Each number is 128 + 24 x the weight over its row's rms, rounded and kept within 0 to 255. Layers, rows and columns count from 0. The size above them is the row's rms in percent of the matrix's.

# layer 5 MLP down (transposed), 1024x384, rms 0.0265, rows 209-230, columns 144-191
size [ 97  95  99 103  99  95 101 100 104  99 101 100  98 100  99 100  99 101  97 101 106 102]
[[108  81 103 161 111 132 106 113 142 166 107 154 121 114 133 113 105 133 114 124 151 124 116  97 118 103 110 119 173 151 167 115 118 108 133 177 134 121 153  62 154 147 138 181 139 111  94 113]
 [ 99  95 159 135 136 195  97 154 159 129 107 149 145 160 145 123 104 154 150 171 133 125 147 109 150 142 133  95 133 133 141 143 130 148 127 112 133 154 123 142  75 160 132 115 102 140 121 129]
 [122 158  91 131 129 146 178 105 149 127 111 127 153 136 145 207 153 137 170 136 113 143 100 130 115 134 119 111  91 146 130 171 109 159 130 143 139 147 121 155  95 113 146  84 129 156  85  90]
 [137 130 148 154 117 196 131 139 132 139 159 114  95 103 118 120 155 151 107 145 108 140 155 124 138 145 118 137 146 198  87 102 109 179 123 112  87 152 125  90 107 112 202 110 119 110 141 137]
 [120 106 131 123 139  86 145  72 176 137 126 160 145 153 144 130 108 139  87 112 100  96 138  86 128 136 124 139 135 163 107 143 165 126 133 157 124 126 122 139  85 131 149 115 149 115 126 119]
 [104 130 124 137 144 161 131 153 104 158  89 132 119  74 123 140 130 138 169 109 142 154 143 110 120 130 161 128 113 150  95 145 141 157 160 109 112 136 140 143 116 152  90 139 152 115  96 141]
 [118 140 107 114 122 133 123 122 144  96 110 137 174 140 156 168 114 143 145 130 133 118 113 106 143 158 108 147 155 126 145 149 146 123 148 151 157 134 124 134 103  83  98 128 131 131 138 146]
 [140 125 137 141  66 155 118 120 143 141 134 126  95 158 141 127 115 132 126 125 125 149 146 130 115 162 108 143 131 128 117 163 134 101 157 145 149 140 103 123 146 125 127 122 137 159  91 134]
 [ 41 149 110 142  94  99 119 116 100 134 148  88 103 133 105 140 136 156 117 134 160 115 139 179 146 118 150 144 117 122  92 132 129 130 172 141 122  97 102 158  79 112 153  77 157 105 153 157]
 [137 140 139 141 148 131 151 131 139 110 124 113  98 102 108  88 162 100  99 142 121 114 133 100 126 134 136 158 153 126 147 131  83 128 124 117 133 166 125 143 105 164 146 139 146 138  80 140]
 [103 157 138 131 112 155 121 103 128 133  88 172 118 112 122 132 120 116 143 162 157 112 114 176 157 132 110 142 145  75 108 143 115 129 108 139 108 152 115 128 106 158  92 144 130 134 115 106]
 [107 122 130 100 130 117 136  94 175 164 113 169 112 114 114  77 151  72 153  89 139 144 127 169 149 145 150 188 138 112 121 157 147 101 116 111 144 158 118 116 100 171 189 161 116 108 169 128]
 [155 126 164 116 109 128  94 134 141 136  71 132 159 111 130 113 120 132  88 107 115  92 122 117 126 125 140 137 106 147 131 115 164 143 193 149 115 120 141 116  84 126 101 119 139  83 111 159]
 [ 63 132 116 171 133 115 135 141 165 111 153 144 209 133 128 159 127 137 109 143 133 177 150 127 125 100 120 147 113 136 151 143 160 150 139 145 112 143 124 152 156 151 119  95 166  99 135 156]
 [105 128 104  98 118 112 136 114 135 161 119 137 196 100 116 112 123 102 156 102 151 143 162 131 125 100 117 128 152 111 112 130 101 109 114 134  83 152 135 146 104 134 131 168 128 140 117 156]
 [112 116 131 140 111 140 120 141 108 140 120 107 144 113 111  85 113 175 133 136 113 131 110 124 127  73  92 151 113  66 112 172 125 128 142  96 116 111 175 107  92 106  87 104 145 133 164  85]
 [108 131 130  92 165 136 113 134 160 104 141 115 146 169 150 125 117 148 127 110 112  85 101 134 116 140 140  97 130 113 100 109 148 120 106 130 134 110 120 102 139 108 158 148 149 124 163 147]
 [123 105 121 137 133 122 170  94 153 130 119 143 146 118 138 181 163  95 113 112 125 138 121 136 123 124 152  90 126 129 142 143 120 141 130 137 128  96 133 131 111 136 152 104 164 116 130 118]
 [104 126 113 101 127 177 116 132  85 114 140 143 124 121  91 133 169 146 107 107 109 139 134 158 113 173 127 135 119 160 143 105  90  76 114  98 125 150 109 156 146 127 153 114 103 129 130 101]
 [117 133 117 133 129 170 103  98 135 144 118 104 129  84 114 138 102 131 125  97 105 136 132  96 145 173 149 123  72 149 174 162 123 115 117 143 115 137 135 127 137 100 158 114 140 125 123 146]
 [163 121 148 128  81 137  97 124 125 130 129 155  67 121 120  94 125 133 112 113 157 130 122 132 126 164 125 142 145 136 109 131 130 128 114 132 168 135  99 105 149 138 133 139 153 189 111  82]
 [144 111 117 145 153 121 125 143 125 147 138 133 114 124 141 139 167 121 185 135 121 108 103 153 124 127 116 107 145 136 167 154 145 141 135 149 128 139 156 162 139 148  86 100 119 137 133 111]]
# layer 5 MLP gate, 1024x384, rms 0.0361, rows 210-230, columns 144-191
size [100  98 106  99  91  99  98 100 102 100  97  99 104 108  99  97 103 100 103 113  95]
[[155 129 111 116 105 126 161 163 101 131 161 121 171  81 131 118 116 153 116 103 139 119 134 116  93 160 106 136 129 125 107 105  63 136 130 134  97  98 164 130 157 124  86 157 115 143 138 133]
 [112 114 119 105 127  87 122 114 167 147 109 127 153 137 138 159 129  80 148 101 149 134 163 112  83 106 126 163 117 163 132 103  90 150 130  97 141 125 101 125 153 138 158 109  94 130 136 152]
 [147 102  69 100 151 107 118 147 114 138 136 143 162 118 131 125 177 197 148 130 133 130  90 153 145 107 105 151 142 135 137  72 115 155 136 133 154 101 119 148 125 126 141 125 136  69 101 116]
 [126  93 158  97 122 142  98 114 132 143  94 137 134 177 141 140 154 112 129 124 108 155 154 159 131 200 138 141 115 158  75 115 138 127 115  90 145 155 153 154 166 133  83 148 116  96 144 141]
 [118 151 175 176 139 118 142 133 137 122 142 132 161 147  85 117 111  89 128 106 117 131 110 111 135 125 117 143 102 157 116 126 124 165 116 121  92  99  94 138 147 161 151 154 160 124 153 110]
 [140 107 133 134 118 153  95 150 101  92 148 160 167 115 116 107 109 119 147 155 168  92 106 162 145 104 153  97 134 120 157 173 112 161 105 125 139 127 140 135 116 162 121 119 138 101 108 129]
 [126 127 141 132 140 105 152 108 125 140 104 107 115 108 142 136 105 175 127 138 127 101 119 132 120 123 134  90 125 137 118 146 161 128 166 153 132 121 149 131  97 119 111 115  93 116 130 162]
 [137 118 117 161 105 105 107 155 160 145 118  82 156 138 140  83 108 154 117 156 155 113 118  95  88 100 109 133 147 114  94 135 100 130 154 118 110  96 122 170 134 107 119 129 124 122 125  88]
 [122 126 168  80 155 100 140 109 128 133 166 125 164 165 158 111 109 100 196 108  97  80 167 140 139  96 123 133 105 143  70 130 146 165 132 141 110  91 142  96 113 106 134 129 100 107 145 125]
 [ 78 104 116 137 112 107 125 140 149 138 125 155 129  78 136 107  72 172 148 150 150 143 140 108 149 116 132 110 128  85 135 103 127 144  86 115 132 120 134 150  86 150  99 137 145  84 151 105]
 [177 129 127 116 106 134 135 121 169 135 123 103 130 135 123 137 134 164 135 140 109 113 169 108 164 121  86 139 121 160 115 112  96 154 121 137 114 158 136 118 106  98 119 133 119 129 145 116]
 [119 119 112 110 128 154 114 146 117 138 136 142 117 100 152 120 106 159 124  89 158 143 128  86 135 110  97  96 113 162 144 125 126 143 124 142 107 114 130 128 137 109 166 123 150 131 134 145]
 [141 140 141 140 127 158 138 113 108 148 126 148 115 142 176 118 157 100 125 116 119 153  92 135 111 153 127  71 139 168  82 156 112 145 128 164 194 110 125  93 142 116  81 134 183 135 110  93]
 [135 110 164 105 162 125 153 174 157  93 123 100 126 161 115 133 143 146 150 140 147 102 122 107 174 116 118 117 174 114 133 147  84 126 141 123 145 119  65 133 121 121 139 153 144 127 124 124]
 [108  96 100 170 153 144 131 129 145 133 110 155 106 118  95 145 130 117 151 141 132 159  98 114  98 146 149 141 135 111 155  88 100 124 151 130 160 148  46 119 148 112 191 181  90 151 155 102]
 [122 106 156 129 119 141  90 181 145  98 145 147 113 106 123 116  94  82 146  99 111  98 121  78 123 120 124 112 142 125 150 144 179 141  89 146 153 144 104 108 160 114 104 147 101 131 119 169]
 [122  93 157 147 150 141 106 131 138 121 152 105 142 149 102 104 159 163 130 138 136 131 149 117 151 147 117 119 144 128 132 126 110 144 138 140 102 111  80 153 118 112 109 134 128 142 160 153]
 [157  73 163 143 128 148 171 157 120 127 160 121 109 143 132 130 108 183 108  70 146 102 135 162 105 137 114 178 148 129 128 148 144 135 119 136 154 140 149  90 134 121 115 162 115 140 109 149]
 [160 130 159 121 162 107 102 149 155 163 128 126 135 132 146 111 154  98 166 142 148 124 119 131 136 113 112 126 126 101 118 115  96 151 146 161 155 108 148 115 132 110 131 147 119 159 153 100]
 [130 141 106 105 169  92 110 132 124 119 151 144 170 123 170 145 156  93 137 111 107  93 132 105 109 140 137 109 127 140 110 125 138 139 135 134 137 139 111 111 123  79  90 153 120 112 103 139]
 [107 113 144 106 133 141 107 146 126  62  81 114 129 164  98  98 135 168 132 111 194 126 132 104 121 160  95 147 103 144 124  88  80  86 105 119 136  96 157 124 147 122 120 155 114 117 125 130]]
# layer 5 MLP up, 1024x384, rms 0.0331, rows 210-230, columns 144-191
size [ 99 100 102 101  98 103  96  98 100 100 101  97 100 100  99 100  99  96 100 105 100]
[[119 114 134 169 149 122 135 124 110  95 108  72 160 128 177 137 155 142 107 123 145 116 106 179 115 146 143 146 100 122 143 130  99 120 130 130 120 115 131 148 125 141 144 126 145 160 138 129]
 [135 120 130 123 125 115 145 131 105 103 135 113 149 131 102 154 123 109 148 121  95 144 137 155  86 162 120  99 140  96 118 113 158 127 127 157  98 149 128 183 124 143 143 110 134 148 114 157]
 [110 129 143  98 127 106 137 136 134 163 107  99 152 152 132 116 130 166 139 119 122 101 155 154 150 134  89 130 110 112  78 117 186 111 165 140  90 104 110 119 107 106 113 106 143 121 174 164]
 [146 102 160 153 133 122 145 137 122 141 161  79 139 157 141 135 143 149 160 146  99 110 150 143 118 147 105  90 165  94 165  55 149 118 102 125 149 143 164 134 150 100 108  89 127 103 158 162]
 [132  99 142 168 108 136 194 106 113 119  89  85 128 131 161 126  89 197 125 106 171 140 158 161 144 169 106 182 175 132 133 133 126 121 106 141 165 153 116 142 131 124  98 148 109 136 113 128]
 [147 103 128 142 108 118 178 161 122 166 116 151 167 136 136 138 147 119 116 110 108 166 115 140  87 141 135 145 172 186 113  98 115 134 118 133  86 126 111  86 152 125 130 111 165 122 102 127]
 [109  77 126 133 116 104 126 135 147 135  99 111 178 162 121 119 134 135 117 166 133 125 117  80 145 156 108 131  96 129 146 111 130 148  86 151 129 165 135 148 122 129 136 150 159  96 100 157]
 [143 112  92 133 110 150 180  90 107 156 103 116 134 179 119 105 102 111  89 187  84 114 141 110  94 134 134 158  84 120 140 147 135 150 118  97 130 149 118 111 122 124 102 105 148 153 102  67]
 [134 141  90 110 119 135  93 128 143 173 146 110 109 107 140 143 123 151 130 166 155  73 129 148 135 141 140 125 142  92 109 147 110 164  87 155 111 151 108 106 119 105 116 101 125 148 120 143]
 [151 180  87 118 132  93 150 169 145 148 128 127 146 165 106  88 143  93 124 112 137 125 128 140 118  86 132  86 125 138 105 179  79 112 121 114 143 117 148 106 175  76 122 148  72 124 119 106]
 [100  91 161  95 119 115 123 125 113 145 157 110 109  85 106 151  94 180 162 151 144 102  85 115 123 131 127 138 161 172 107 143 126 146 144  87 106 135 127 116 138 133  87 137 133 154  88  81]
 [120 109  89 131 125 103 120 135 141 110 169 135 146  90 124 117 139 125 124 138 136 178 154 169 120 117 156 171 116 113 104 138 120 125  92 143 113 111 118 141 171 143 156 108  96 153 107 103]
 [174 139 151 142  67 115  83 129 129 148 125 152 138  55 104 124 103 145 129 140 142 173 148 101 123 118 144 120 132 133 135 153 204 148 116 126 139 143 163 118 134 107 122 101 150 161 116 121]
 [ 95  80 128 139 131 137 129  96 161 128 132 114 145  83 120 110  93 120 129  98 118 122  90 129 127 120 169 113 144 119 129 128 122 115  93 122 146  92 168 108 142  99 108 114 141 163 116 151]
 [121 171  93 163 130 153 166 139 120 143 159  82 127 122 141 127 180 135 113 115 163 108  85 124 104 142  88 114 129 137 156 103 167 126 103 126 125 129 128 107 179 131 111 117 103 135 126 138]
 [106 153 121 120 155 119 163 111 126 120 164 124 123 100 145 139 169 145  82 142 106 118  99  84 120 107 118 121 117 130 109 155 130 106 131 109 140 171 133 139 138 125 111  82 154 107 119 168]
 [147 138 145  98 146 118 129 150 121 161 141 162 174 117 144 141 119 139 133 123 138 157 158 140 166 122 142 192 143  82 129  97 164 127 125  71 110 150  74 113 156 154 118 146 111 166 129 103]
 [106 148 127 140 143  84 138 119 171 153 115 108 171 150  91 121 109 146 121 136 110 129 141  94 127 146  90 124  83 153 124 106 127 126 126 141 126 108  87  84 108 143 129 128 114 139 153 121]
 [ 90 124  70 117 165 126 123 158 131 126 147 149 150  97 110 111 141  99 146 123 150  84 116 148 138 158 100 111 123 178  97 168 122  99 139 140 128 107 103 181 133 115 120  82 141 147 120 125]
 [120 124 153  75 116 163 136 176 129 112 133 146  94 129 124 128 141 107 116 133  96 173 181 141 150 129 163 127 160 131 118 138 153 111  96 152 133 122 143 146  98  74 186 161 129 128 138 137]
 [152 152 118 115 128 136 131 201 107 119 118 114 119 101 112 104 142 135 167 129  97 186 146 167 116 186 144 116 150 119  95 112 138 120  86 154 144 138 112 104 186  91 138 156 155 112 116 148]]